Each number is 128 + 32 x the weight over its row's rms, rounded and kept within 0 to 255. Layers, rows and columns count from 0. The size above them is the row's rms in percent of the matrix's.

# layer 4 attention query, 256x256, rms 0.111, rows 158-159, columns 0-127
size [ 83  76]
[[ 98 102  99 142 139 150 118 108 153 136 138  94 135 105 124  90 168 158 110 166 111 165  92 143 115 150 168 124 106 141  91  35 138 152 206 109 168  60 126 101 155  92 167 136 163 134  85 119 103 147 121 127  50 101 117 129  78 138 135 131 125 137  80 129 111 131 150 126 127 136 165 135  48 184 136 203 128 152 131 151 137 130  66 163 133 160 139 168  98 131  25 104  99 129 160 171 146  99 106 149 117 117 144 138 108 163 200 165  96 102 174 155 177 113 131 145 114 141 101  56 103 118 125 109 105 117 142  91]
 [177  85  99 114 127 134 176 110 163 104 140 107  82 103  74  96 108 102  94 147 117 119 125 111 123 116 145 137 135 121 178 152 157 152 142 213  99 108 102 111 116  69  94  91 108  96 145  94 179 220 109  87 107 109  81 175 119  97 123 179 133 169 170  95 119 134 111 192 204  90 141 144 147 147  77 123 112 187 200 102 101 156 177 168 127 141 113 124 126 118  75  91  94 162 138 101 115 117 150 166 158 175 104 149 153 172 132 153 115  38 159 150 171 141 118  94 124 111 136 102 112 142 147 137 145 116 200 112]]
# layer 4 attention key, 256x256, rms 0.111, rows 158-159, columns 0-127
size [ 88  88]
[[156 102 151 109  98 176 116 161 124 131 125 128 130 126 138 140 125 112  95 171 136 124  85 130 144 156 185 128 101 142 134 136 179 116 105 119 165 108 110 130 219 116 108 113 130 163 116 176 156 135 112 123 168 110 147 149 102 134 105 215 131 146  57 127 122 140  69 206 133 146 117 113 111 147 160 138 170 121  61 133 115 134  96 137 136 143 102  80 170 134  88 129  95  89 121  91  52 140 154 137 165 118 106 199 135  83 157 166 106 176 188 106 123  91 126 161 137 174 174  71 129  73 132 149 131 135 125 149]
 [184 124  39 121 104 121 120  73 113 118 144 136 159 186 132 158 126 126 100 130 111  95  70 137  96 149  91 118 156 152 129 148 161 146  91 108 129 120 150 223 137 141 154 124 132 125 149 169 170 160 148 113 125 151 131 141 160 125 128 152 131 120 152 202  66 132 131 167 115 118 116 101 122 157  61 115  16 129 203 112 119 113 172 121 136 183  86 142  43 172 145 109  86 143 128  98  96 124  74 137 138 123 142  84 193 112 121  90 104  97 106 118 101 121 160 119 144  85 118 105 107 126 128 133 111 149 108 130]]
# layer 4 attention value, 256x256, rms 0.0992, rows 128-152, columns 0-127
size [108 103 125 112  95  93 131 111  89 118  94 104  98 114 127 110 112  96  97 111 118  96 104  93 100]
[[154 128  82 128 106 110  87 125 117 110 154 177  85 116 165 134  97 134  77 136 112 153 147 105 104 140 142 126 104 141 104 137  44 144  79 156 127  98 104 189 119 164  99 115  64 145 128  70 169 145 141 167  88 150 121 139 126 156 128 227  90 187 148 151 129 218  74 156  69 148 101 130 167 105 121 166  78 147 133 109 174 170 171 166 103 101  74 139 141 170 142 134 109 128 170 143 166 143 147 171 149 107 155  78 165 120 123 170  81  98  97 157 138 167 101 153 176 120 186 126 168  99 153 136 108 126  91 167]
 [ 82 108 115 134 169 133 143  94  71 166 108  79 140  79 140 126 131 124 151 127 117  79 118 139 170 134 154  75 135 172 134 130 143 159 171 127 195 161 120 214  72 121  85  81  61  96 136 142  94 112 146  92 106  68  90  99 121  88 165 106 151  70 216 144 134  75 205 196 177 156 139 143 111 104 154  83 128 148 189 112  65 117 108  39 119 172 149 115 117 115  56 145 146 134 105 108  87 106 115 195  60 162 116 165 196 147 135 147 145 128 113  74 101 117 131 142 138  95 151 131  99 158  95 145 124 137 159 154]
 [148 155 128 178 137  92 154  21 135 113 119 180 105  82 121 127  75  82 104 119  82 137 111 164 107 168 145 133 151 118 175 113 173 144 119  85 140 126 119  79 145 121 125 155 104 103  68  98 155 137 125 218  99  47 157 139 138 172 103 139 136 155  82 132 139 125 104  86 117 107  99 121  80 214 151 165 142 139 131 158 165 176 193 175 105  60 182 122 123 148 148  93  73 133 129 139 177 105  83 103 168  66 115 129 170 209  97 136 144  91 159 114 142 172 124 115 100 123 117  68 159 120 152 116 114 143 141 137]
 [119 111 123 126 141 147 130  42 134 111 106  92 112  87  38 134 121 101 149  93  44  93  94 142 107 163 180 152  97 150 178 119 149 150 110 120 132 116 146  81 138  96 193 102  83 149 180 152 156 136 182 100 105  66 120 128 106 140 100 124 103 103 119  57  90 101 110 158 201 105 117  93  60 129 173 115 109 126 128 127 104 132 132 132 107 166 108 124 138 137 129 122 163 146  62  93  88 128  33 130 125  97  95 161 101 156  83 150 187 104 162  78 182 123 175  81 110 113  82 119 122  86 100 115 146 166 148 127]
 [140 176 158  92 110 154 126 100 132 114 122 108 125 132  93 136  67 114  94 129  17 109 123 119 107 127 193 165 154  66 166  96 102 120  91 150 129 101 154  67 174 154 153 141 117 127 133 151 115 101 218 101 195  66 155 148 141 141  80 137 114 146 168 134 134 171 126  47 152 101  88  95 107  89 144 132  78 157 112 101 156 138 155 110 136 105 121  86 160 146 180 117 169 108 119 154 136 110 122 169 112  71 116  93 161 141 100  98 184 119 102 126 179 131 116  90 127  82 161 125 157  93 127 166 115 154 115 164]
 [127 157 145 145 140 133 113  70 168 142 132 123 109 108  77  91  78 126 170  93 112  88 129 119 116 145 140  89  80  97 126 129 172  97 108 114 104 127 180 176  64 129 133  90  64 129 174 143 106 127 148 101  89  79 124 161 109 127  78 164  80  95 165 191 115  98 156 140 171 137 222  64 133 125 173  82 121 147 178  73 122  98 166 164 129 154 130  84 133 129 137 144 186 124 149 130  90 109 167 168 136  91  89  81 223 132 137 176 190 105 135 163 200 128 133  80 113 138 113 141 154 113 133  76 130  85  67 123]
 [123 121 114 105 121 172 111 158 144 113 127 114 135 193  59 168 106 197 156 110 197 161 137 129 117 117 123 146  84  76 165 120 149 113 104  96  76 125 181  38 158 159 185 109 197 156 178 150 144  89 117 114 143 142 166 159 166 118 106 179 117 117  77 109 111 131  36 105 135 122 124 104 154 101 125 102 170 146 104 111 116 197 122 163 125 151 126 128  78  99 185 134  75 142 111 147 137 129 129  72 162 139 121 131  27 119  89  50 188 154 187 115 125  57 156  69 135 148  66 128 120 115 126 110 139 147  83 126]
 [ 83  92 134 147 161  94 155  91 108 135 103 149 120 110 201  72 106 127 127 136 130 112  88 132  89 139 133 101 156 180 176 121 172 135 146 130 151 193  86 128 124 136 132 135 151 105  77 112  74 125 126 192 160  91 156  94 131 140 149  86 176 140 121 129 152  55 152 150  97 139 136 139  73 181 125 144 165 134 126 152 106  95 109 119 136 109 180 151  78  94 100 125  77  95 108 104 125 113  87 102 126 129 127 186 133 147 144 123 150 141 112  33  63 139 120 139 111 148  96  95 108 125 127 103 120 191 163 118]
 [112 146 138 169 146 149  95 119 168 152 123 186 122 105  92 109  92  94 128  68  86 110 124 118 141 156 147 133 108  84 161 128 113  95  53 158 152 112 197 118 146 161 114  98  59 126 118 153 108  97 125 143  85 137 199 129 145 154 111 197  46 138 137 165 148 152 113 116 166 108 174  73  69 138 216 171 121 128 115  95 115 149 141 129  98 117 187 113 123 174 150 141  76 132 171 161 151  94 140 131 123 101 118  79 160 149  86 181 161 129 128 151 175 117 124 126 133 141 125 154 160  84 187 128 111 127 113 146]
 [151 132 182 138 119 118 133 113 110 143 140 159 141 133 130 144 103 162 150 148 134 177 117 115 135  96 112 148 144 130 137 118 151 153 132 143 130 141  61  71 191 141  61 155 144 117 139 120 145 159  98 199 125 139 103 144 146 126 131 111 213 199 136 162 113 134  86 124 110 133  84 161 161 146 144 124 169 128 132 137  94 162 139 142 156  71 140 145 164  38 125 126  62 122 131 121 137 133  50 109 135  97 126 123 110 174 169  95 157 128  97  75  94 147 117 105 116 128 125  62 128 114 131 117 140 131 161 112]
 [176 182 157  96  91 189  91 161 134 130 160 103 125 173  51 155 139 125 126 109  98 100 152 105 156 126 113 142 134  96 127 124 114  73 110 120  86  61 190 144 142 181 138 121 135 161 184 186 136 134 116  85 140 155 139 140 139 130  78 179  52 130 110 171 141 161  90  89 150 122 154 103 157  50 142 130  72 128 121  81 143 130 168 132 128 143  86 114 180 179 183 165 177 133 164 154 133 152 153 116 108 127 117  95 113  83 104 123 123 115 170 216 160 133 131 101 142  78 144 176 135 112 134 117 109 122  97 127]
 [186 191 149 105 124 129 137  73 129 135 161 146 120 126  89 131 139  87 103 131  95 126 140 144 143 100 100 134 120 165 120 149 180  89 159  83 135  83 129 187 161 115  86 151 150 134 128 118 117 172 106 152  63  88 117 133 105  99 106  90 112 117 101 172 148 168  67 119  74 144 134 151 150  83 111 117 102 176 151  89 190 164 198 134 113  66 123 101 134 168 177 152  96 155 183 127 125 128  87 132  69  84 173 177  79 141 114 119 133 142 153 194  98 201 108 118 134  90 165 104 104 127 176  85 126 121 147 127]
 [136 128 114  89 111 104 162 175  68 119 137 104 142 138 224 123 170 141 106 181 131 131 106 121  98  99 109 113 195 180 123 127  99 121 177 133 104 157  48 119 140 165 120 164 195 100  92 114 131 153 131 140 181 152 120  95 127 121 168  53 146 136 142 130 145 125 156 109  59 136  90 165 155 137  64 114 117  88  99 167 138  79 126 113 159  93  90 150 137 123 130 146 146  99 109  99 143 152  97 116  76 171 150 182 108  90 138  82  58 159 144 108  32 126 121 187 119 121 178 120  75 138  89 145 134 155 169 115]
 [162 134  41 150 111 135 136 137 152 134 133 125 114 114 149 181 111 141 125 184 135 104 105  99 131 150 186 153 107 110 169  96  69 136 112 119 118 131 136  85 167 123 137 109 115 127  53 135 170 104 126  85 142 201 180 141 107 163 156 131 108 207 153 123 128 118 184 157 203 117  91  96 136 173 132 112  66  88 100 141 103  58 114 127 182 239 113 131 112 133 108  91 215 100 133 102 113 141 167 149 131 146  85  76 148  93 119 144 139  80  70 141 130 108 147 102 120 113 165 160 113 124  91 109 146 139 103 125]
 [146 101 143  71 111 172 162 185  63 139 142  30 126 156 163  96 112 166 141 156 131 117 150  96  67 157 113 121 176 104 123 126 115 125  97 157  90 110  98 106  96 112 153 119 178 139 197 137 118 136 186  61 160 134  79 119 128 113 134 108 127 188 159 192  72 134 142 103 159 127 112 134 140 106 117  78 116  73 120 128 120  73 134 162 146 165  96  84 137 163 123 149 149  78 133  85 100 134 127 163  60 164 120 142 130 116 125 144 139 124 109 106  79 123 118 123 128 162 194 127 101 109  85 157 146 114 149 130]
 [163 147 121 134 112 119 143 134  95 113 146 105 152 148 140 138 153 103  73 158 119 142 129 126  76 155 179 143 169  93 146 124 111 116 105 116  66  82 123 101 141 128 138 137 194 135 169 104 154 156 121 138 174 143 126 120 116 163 128 154  94 143 118 169 122 177 129  53 115 103 144 125 118 185  69 109 108 110  74 151 217 130 188 179 131  94 120 130 127 196 163 111 119  95 162  89 130 158 108 103 168 123 134  94  98 123 117 143  78  94 141 163 134 131 114 142 118 148 168 115 100 101 145 190 114 126 127 123]
 [122 102  89 169 120 112 124 102 170  85 107 164 162 107 126 145 176 101  93 107 139 156 162 160 146 140 121 145  88 165 163 125 137 168 127  90 149 136  76  22 185 108  91 171 170  89  47 101 164 129  95 226  75 144 163 108 118 156 174 140 156 132  49 110 150 121 127 113 127 105 119 161 103 167 118 114 188 151  77 169 155 190 139 167  88  66 170 146 104 121  96  91  66 157 144 143 158 118 136 100 206 152 130 143  49 131 112 159 101 155 169 135 117 127  95 159 104 178 125 104 122 159 161 151 113 129 186  93]
 [146 140 110 159 131  97 154  74 118 131 127 181 133 120 110 145  99 118  86 129 108 146 115 142 139 128 147 148 170 136 140 165 153  80 132 123 161  79 112 103 188 101 108 165 207 142 152 113 117 178  93 151 118  71  95 109  91 157 131 127  90 162  25  93 131 169  87 113  96 103 122 133 129 120 125 147 121 136 109 151 202 176 181 141 133 115 143 129  96 130 186 112  33 149 126  94 146 132  79  59 137 112 158 158  68 162 123  65 170 160 184 147 110 157  84 101 114 126  83 118 126 143 191 185 128 125 135 108]
 [124 119 144  76 124  96 154 165  82 107 143  95 144 149 165 146 182  86 100 161 148 130 121 126 137  87  92 149 133 176  86 121 122 119 232  93 124 142  84 145 131 135 129 186 171 103 102 124 124 171 105 147 148 168 100 107 138 111 150  45 163  86  84 101 163 130 159 125  75 141 127 178 153 136  46 125 146 142 131 136 152  84 108 102 136 137 106 151 139 100 104 127 157 131 115 109 108 167 109 111 101 137 148 180  78  68 126  89  42 148 140 154  47 172 127 158 116 103 162 113  90 159  87 122 142  96 160 111]
 [ 89  99 211 104 141 135  93 173 121 116 122  98 128 165 101 102 140 182 193  62 130 118 138  98 167  76 111 137 152 129 134 130 159 105 194 185 154 167 126 164 131 106 117 135 154 131 160 175  69 129 164  96 110 127 146 129 152  75 139 139 147 104 156 133 126 107  87 172 156 151 160  99 156  38 173 133 133 132 193 106  59 100  83  81 109 172 112 139 126  63 143 166 146 143  80 151  57 124 137 142  95 167 143 143 114  99 119 116 204 173 144 104 102  86 135  81 133 140  90 173 104 107 128 132 159 117 124 113]
 [116 196  98 166 130 115 109 110 167 160 157 184 135 112 106 152 109 117  92 118 154 110 125 118 214 117 137 153 126 142 113 142 123 107 140  93 151  98 128 159 113 160  81 150 126  89  49 101  94 139  62 170  93 140 166 120 126 122 111 113  97 102 111 127 166 110 177 123 140 135 183 116 166 161 161 120 122 146 110 139 174  97 163 101 168 136 157 134 124 121 114 132 188 177 165 123 149 134 163  98 131 114 112  93 180 122 136 126  77 114 125 191 135 177  83 145 127  91 151 139 122 194 156  64 121  25  85 112]
 [137 190 124 161 104 153 178 159  75 145 163 123 154 173 142 144 157 113 100 186 109 132 133 140 120 126 125 158 143  87  91 138  79 104 101 120  84  94  72 130 145 141  94 167 166 127 138  94 165 157  71 158 147 153 127 135  99 161 110 104 134 123 127 213 135 167 156  83  74 136 109 139 149 175  48  91 104 121  96 122 156 128 180 142 126  92 124 118 123 177 177 108 163 118 176 104 181 151 123 107 146 144 120  99 129 132 176 133  45 106  99 197 106 165 129 179 130 119 194  91 139 150 126 135 111  71 127 145]
 [ 96  89 197 134 132 117 165 178 150 124 101  92 192 176  95 129 135 174 184 131 177 157 113 147  99 128 112  98 143  72 144 111 164 120 122 116  72 176 118  29 122 120 167 131 226 127 146 153 123 110 109 122 172 173 162 132 168 149 131 125 197  89 104 129 126  75 122  63 167 134 129 124 126 180 108  75 187  98 114 132  85 153  85 117 140 121 171 148 117  87 121 116 139 113  75 152 113 125 130  88 186 155 120 124 104 102 143  81 169 119 125 105 132  68 168  99  97 155 102 122 110 112  96 163 136 167 151  93]
 [180 122 121 110 106 120 146 177 111 129 171 110 109 140 216 137 168 165 132 185 164 138 121 123 128 114  99 131 182 144 139 110  74 154 159 169 133 132  66 117 161 149 118 152 165  92  87 123 148 148 158 112 152 149  77 107 139 132 181 105 141 154 160 141 123 177 138 113  43 130  57 164 183 102 100 139 106  61 140 164 159  81 119 120 134 107  54 156 147 114 125 117 166 116 114 149 160 146 131 142  79 140 155 151 137 147 121  85  92 145 135 142  61 148 118 176 130 118 197 147 118 124 107 149 138 134 151 129]
 [105  81 125  93 133  84 152 170  75 114 142 104 135 126 234 123 175 135  95 163 159 124 142 104 120 124 104 105 189 180 105 136  99 142 192 131 147 153  64 201 107 131  97 152 129 104 100  97  95 174 130 135 164 132  93  97 119  93 195  78 167 116 148 111 133 125 158 162  55 164 119 156 153 122  47 145 104 104 135 136 138  57 107  96 139 142  95 166 120 119 125 139 158  96 119  84 106 155 159 143  71 153 152 167 144  97 140 127  65 140 107 121  56 155 106 183 152 142 178 116 100 138 102 150 127 140 153 119]]
# layer 4 attention output (transposed), 256x256, rms 0.0983, rows 128-152, columns 0-127
size [110 103 131 112 100  99 133 114  95 118 103 105 103 113 131 108 117  95 100 114 119  92 108 100  99]
[[134 145 133 150 101 164 159  91 124 101 101  97 124  84 129 111  87 181 107 106 142 112  98 176 131 132 125 152 139 121  85  64 139 170  98  81 145 158 104 139 112 125 120 137 168 123 173 114 112 103  75 133 136 144  88 116  91 120 110  87 133 101  80  72 160 119 149  99 205 175 147 135  90 167 133 110 135 100 126 163 115 122  71 146 139 114 155 105 137 119 163  44 128  67 158 125 116 118 176 125 152  91 121 119 121 135 149 103 175 118 154 135 105 143  59 102 151 172  52 111 135 121 100  68 108 111  80 161]
 [113 121 170  71 124  74 115 207 141 139 128 112  95 158 100 109 141 101 166  81 105 134 130 136 140 100 130 144 156 140 135 163 116  93 101 105  77 101 168  40 167 105 147 147 106 133 142 133 136 202 171 198 144 121 143 149 120 170 132 117 159 156  96 132 115 150  69 137 111  83 177  80 133 136 164 173 114 135 123 117  47 151 117 108 123 135  96 189 106 123 180 120  83 133 102 113 121 118 111  73 145  98 157 136 123 106 148  80 109 128 110  93 199 150 131 112 154 150 152  97 153 134 136 112 194 127 138 103]
 [153 117  85  92 118 164 107 100  86 120 129 131 162 180  85 143 142 125 126 152 107 131  51 121 166 119 119 161 152 149  89 169 169 160 157 182  89 104 174 140 158 127 120  75 115 163 103 110 147  76 156 120  73 122 106 125 106 139  95 123 134  58 134 121 118 135 171 135 116 125  95 118 137  62 150 111 146 185 138 117 136 103 194 132 124 159  91 125  87 128 165 100 102 160 136 143 133  92 102 195 100 149 107 182 112 120  59 168 125 166 127 156 129  99 160 159 104 125 162  48  47 107 135 112 101 131 102 144]
 [110 126 131  88 140 140 152 168 165 133 174  73 200 154 137 174 183  99 129 125 142 127 113 162 210 103 102 115 141 147 148 162 125  66 186 165  62 122 147 142 199 176 127 104  81 133 108 169 120 106 126 128 128 171 163 152  95 101 103 136 167 124 128 152 101 161 124 147 142  57 133  93 209 103 124 162 108 143 148  97 114 145 157 139 145 141 118 143 134 134 100  82  85 165 125 185 152  61 129 146 118 141 119 185 123 108 118 132  91 156 136 141 110 140 145 146 145 118 174  86 124  82 189 131 166 119 123 159]
 [134 135 156 132 136 140 126 123 147 125 142 113 171 115 163 151 130 176  93  50 146 126 112 100 149 188 126 105 148  83 128 144 140 134 163 130 111 151 109 204 158 123 125 108 111 202  64 137 129  95 101 100 147 157 107 115 100  93 116 174 105  50  78 151 101 121  69 164 174 139 120 107 132 121 104 149 141  65 158  89 152 128 154 141 138 177 118  79 107 139 148  98  77 146 103 121 117 104 156  86 130 128 126 193 138 141 148 173 115 163 211 134 111  86 160  92 125 140 109  87 128  46 142 147 137  91 115 161]
 [159 101 143  70 131 102 108 112 148 135 125  86 165  82 141  98 162 129 143 136 154 119 194 165 190 128  98 156 161 174 126 126  93 107 174 140 114 130 143  90 188 154 142 156 112 115 143 153 150 103 142 127 134 136 140 164  74 131 159 122 108 127 120  61  87 156 119 140 177  63 126 123 110 158 114 121 122  78 139 108 157 157  94 131 138 151 107 148 158 120 157  85 122  80  96 141 134 113 133 116 128 116 144 127 103  98  91 113  72 133 144  65 102 132 115 110 145 146 121 121 189  43 105 126 129  58 136 149]
 [123 126 128 139 119 122 160  94 173 166 176 132 164 106 177 103 162  96 103 132 143  83 140 121 144 132 129 104  78 141  85 115  94 137 159 178 162 144  98 226  94 115 131 115  97 100 118 101 135 136 120  49 109 171 167 129 141 129 104 158 107 159 168 100 119 164 185 143 151 108 105 162  97 154  77  98 116 126 127 147 175  96 145 149 159 143 207 105 162 168  41 147 181 145 106 129 139 146 160 151 111 159  97 153 101 151 153 170 108 129 107 160  40 148 137 183 134 130 140 155  97 105 133 179  63 109 192 103]
 [144 151 148 112  97 117  94 172  94 130 153 151 117 216  79 158 129  78 139 117  79 164  90 120 119  79 157 138 128 115 123 174 161 143  93 128  92 100 178 123 127 105 111 130 114 145 129  92 201 154 169 130  82 108 110 144 139 149 112 140 110 106 116 183 126 207 141 140  62 128 100 115 141  85 128 108 103 188 143 110 105 138 190 107  92 126  80 162  86 143 142 136 109 185 149 145 145 151  91 133 113 116 163 127 105  98  93 139 104 138 101 146 189  91 177 143 111 107 212  99  77 178 126 104 152 138 111 107]
 [153 121 151  66 135 187 140  77 127 125 121  59 163 126 124  80 112 126 105  94 150 105 120 151 166 145 100 145 183 173  69 125 144 190 161 181  83 130 102 151 166  70 193 135 135 138  90 130 126 118 153 146 102 194  99 156 135 153 131 133 147  85  81  80 102 167 149 143 162 117 151 142 131 118 124 117  92  99 163 114 120 108 192 141 151 170  86 132 182  89 102  80 116 131 101 132 132  95 138 123 131 149 107 166  80 105 118 123  68 145 146 119 103 132 141 146  96 117 119  59 109  39 115 106 124 114 146 155]
 [157 147  93 105  86  78 110 142 144 115 113 173 113 146 143 138 142 188 110 198 115 137 145 105 104  71 114 100 105  95  94 143 168 119 102 121 152 126 128 151  41  95  51  81 127 165 114 102 195 120 108  72 133  57 126 126 125 119 124 133 141  94 177 160 111  75 165 121  94 187 183 126 176 126 124 175 199 114 142 111 139 101 123 141  99 139 112 138  43 167 125 132 139 123 162 118 133 157 143 176 104 143 117 105 190 144 110 164 168 157 134 154 145  92 136  77 147  95 150 148 100 158 154 141 141 129  96 131]
 [122 100 126 169 165 119 165  75 173 123 131 119 195  64 178  69 110 151 117 115 180 102 147 151 147 184 112 105  94 126 121  98 104 161 171 134 168 165  61 151 144 124 144 135 141 119 105 147  63  88 116  89 146 180 114 124 102 113 151 118 118 107 118  80  79  88 119 127 188 131 137 158  66 156 128 115 147  73 128 130 145 149  99 137 162 136 185  67 199 124 102 118 132  91  96 124 127 122 169 134 148 114 108 122 148 136 136 148 122 114 176 108  87 151 109 121 106 146  68 139 175  81 136 160 100 116 162 164]
 [158 139  76 127  82  71 145 115  97 130 156 201 157 139 136  56 123 183 115 165 171 147  88 168 106 150 114 105 118 103 134 142 118 238 137 142 131 143 112 144 130  98 154 108 168 113  96  97 117  68  63  71 162  94  73 148  84 123 117 124 144 104 142  83  69  92 171  92 137 162 123 124 106 120 151 138 112 123 100 167 148 160 156 165 146 136 174  63 116 135 157  86 135 103  87 131 120 118 133 171 158 119  74 135 195 173  93 175 122 125 146 142 120 105 151 106 113 149 107 109 154 139 123 120  72 133 153 147]
 [131 158 138 211 133  99 108 141 117 123 150 199 109 160 107 171  86 132 132 133  89 187 126  99  74 119 153 107  85  59 154 155 177 125  93  87 161 131 112 135  80 134  95 118 140 151 130 107 146 128 129 128 143  68 142 108 170 122 142 140  83 128 142 172 175 113 120 104  79 184  87 141 120 129 141 129 150 172  94 131 134 166 124 122  97 107 157 126  94 137 149 179 117 177 168 119 102 168 131 113 146  92 139  75 162 137 137 143 167 120 127 151 203 106 147 107 121 133 142 170 112 208 144 140 121 164 105 118]
 [ 93 114 135 107 196 168 118  97 147 149 126  83 112  90 140 160 162 126 169  99 143 156 157 128 116 161  89 172 161 154 172  73 136  82  75 118 142 113  81 112 121 197  90 153  79 147 108 160 142 130 148 150 149 155 137  68 159  99 145 104 116 128 135 136 176 129  77 121 101 144  54 121 124 116 150 153 128 138 127  61 136 159  81 113 148  69 123 147 161 123 153 197  99 142 140 146  97 133 112 125 165  93 167 110 151  67 191  93 104 179 143  56 151 104  71 158 145 143 159 162 142 102 117 142 167 103 102 127]
 [142 152 144 144 101 112  93 147 157 125 174 165 131 121 156 151 132 166 122 144 136 167 160 164 169 137 158 120 122 110 151 115 152 108 105 121 123 161  68 154 101 165 122 138 127 173  79 155 160 127 155 175 195 100 145 138 166 100 180 137 137 140 118 122 145 153 101 120 155 130  91 153 167 157 102 160 167 104  96  89 162 160 127 174  73 149 138 139  69 127 168 142 153 131 141 117 105 154 147  66 168 108 156 114 176  93 102 105  99 187 153  85 163 141 126  99 124 130 118 127 115 110 101 128 132 115  49 103]
 [143 113  78 174 147 156 116  74 128 118 159 142 158 139 107 124 137 142  85 153 153 138  94 116 148 172 164  97 100 115 160 123 193 144 108 129 182 137  62 143  99 177 129 115 154 140  52 107 120  44 133  99 118 105  94 122 130  80 103 103  71  90 132 137 171 133 133 134 111 149  28 133 120 132 150  85 153 151 107 106 154 153 128 172 105 136 156  83  86 114 175 139 112 156 161 141 116  95 133 110 150 112 102 177 141 110  82 141 139 183 152 108 117 129 156 147  96 130 139  99  81 104 146 124  69 139  76 126]
 [155 126  67 133 145 155 142  92  85 145 147 165 111 173 103 105 156 102 111 169 113 145  65  91 112  98 132 116 132 134 122 150 183 151 109 175 116  80 162 109  82 142 140  53 123 126 133 115 119 128 120 105 115 116 130 150 186 140  80 116 121 116 194 128 164 137 221 136  39 130  90 112 149  94 139 111 143 180 105 138 130  81 172 111 169 111 112 140 142 136 119 212 144 169 141 144 136 136  67 194 120 137  68 165 112 155 135 136 143 139  68 158  98 124 152 147 153  88 149 103  77 164 173 113  80 189 158 107]
 [174 124  54 103  86 119 107  98  79 117 148 186 118 144  93 100 123 120 116 136 136 139  74 130 105 114 115 119  93 117 135 105 143 178 168 132 126 139 145 147 136  97 130 102 135 118 101 112 148  50 109  84  98 120 144 127 108 123 107 137 152  89 149 146 106  56 175 114 120 139 111 112 132  84 141  98 158 142 111 138 174 123 181 173  95 136 178  80 140 124 138 151 149 148 133 171 154  86 143 180 142 126  53 180 141 159  80 201 129 119  97 179 124 115 180 159  92 155 120  86 111 114 143  96  49 124 146 138]
 [122 141 123 221 122  81 131 154 122 138 142 210 104 148 120 126 125 122 129 159 109 143 155  97  75 119 150  86 104  61 190 149 145 125 113  89 170 127 122 118  86 152  69 118 155 110 156 120  93 126 107 111 154  67 112 111 142 109 118 138 122 152 163 175 159  82 134 104  74 159 105 115 110 118 150 113 130 177 106 146 116 167 101  94 135  85 137  96 101 138 138 180 114 137 138 108 113 151  97 140 143 116 141  96 172 176 166 140 211  86 100 140 164 118 137 102 144 108 120 171 158 231 170 160 127 174 143 100]
 [125 141 124 124 102  66 156 167 156 130 139 156 151  89 167 151 122 135 105  89 124 148 201 133 123 112  99 118 111 111  96 157  68  86 130  72 117 113 148 114 124  92 147 122 116 117 121  99 130 154 104 116 151 166 182 161 166 150 149 163 140 172 127 127  85  95 150 126 142  87 190 115 151 137  81 178 107  83 127 150 102 127 125 144 178 137 147 117 147 161  85 139 166 115 111 130 176 153 164 103 105 129 137  98 116 166 148  96  85  81 114 141  98 132 150 121 132 119 128 165 156 157 110 159 164 153 174 134]
 [149  96 105 107 190 104  94  68  97 132  96 174 109  87 121  59 138 142 144 168 139 119 150 116  53 161  82 158 124 158 206  99 100 145 122 100 188 125 139  67 169  92 108 158 136 108 153 139 112  93 137 104 121 113  87 144  83 169 143  86 111 124 119 120 114  46 116 114 124 174  85 116  42 108 142 126 113 109 126 136 138 142 100  88 141  81  93  94 189  71 165 182 111  71 123 138 116 151  78 163 143 112 129  97 141 147 129 130 159 109 149 111 158 118 122 111 104 141  96 140 180  81 127 149  88 123 173 133]
 [159  93  93 155 153 161 111  79 124 108 115 121  87 112 104  80 150 146 101 192 155 117 113  93  75 168 115  91  90  99 181  90 154 176 116 140 212 124 107 122  95 122  98 130 146 115 107 131 121  96 150 110 100 112  75  78 112 124 115 131  74  99 118 147 170  72 112 132 138 200  74 125  95 151 178 137 132 124 115 122 186 157 122 144 102 139 140 108  84  86 146 124  73 113 153  77  86  70 117 115 151  94 101 135 133 148 113 157 177 139 175 120 186 134 135 116 106 143  95 132 103 108 132 152  87 124  71 100]
 [104 115 116 132 156 136 103 132 165 136 150 114 105 127 152 170 162 119 130 157 124 110 156  67 126 115 153  84  81 138 111 170 140  70 134 189 166 110 123 151  81 142 130  91  95 129 112 118 157 162 189  81  99 111 175 125 159 130 125 175  85 165 180 179 130 136 117 161  62 105 115 137 166 149  97 114 148 156 131 129 182  83 147 123 133 156 120 158  75 175  91 204 143 167 146 116 151 139 126 106  83 164 124 123 110 104 112 137  92 141 132 105 102 121 163 167 101  90 176 182  52 146 148 187 145 135 146  87]
 [120 161 122 174 109 118 135 154 111 117 110 164 101 108 129 200  43 169 134 143  88 165 139 106  71 134 128 133 109  57 116 136 148 110  91  90 175 147 105 133  65 134  95 126 137 155 146 100 115 162 114 142 150  69 167  88 167 106 141 122 102 146 143 159 171  64 108  99 131 179 118 142 137 124 126 153 157 150  90 140 122 145  85 116  96 126 174 122  99 142 153 166 138 126 155  96 101 173 165 131 124 115 127  36 190 152 159 110 164 113 131 147 179 102  75  79 142 123  94 153 112 178 121 125 128 151  88 142]
 [130 151 134 193  94  81 119 179 100 103 133 189  85 161  89 163  81 141 159 116  73 166 132 119  80 107 154 132 109  85 145 129 156 103  96  41 156 120 139 106 110 129  94 153 168 136 166 123 128 133 117 182 127  99 124 115 140 132 141 126 111 148 113 161 176 106  97  87 109 164 119 123  98 132 142 123 122 163  95 130  83 164  97 126  80  94 138 131  89 125 192 154 122 138 157 118 102 143 114  90 162  93 163  73 142 140 141 103 180  84 111 123 189 130 131  98 128 114 121 159 135 221 105 110 154 146  90 110]]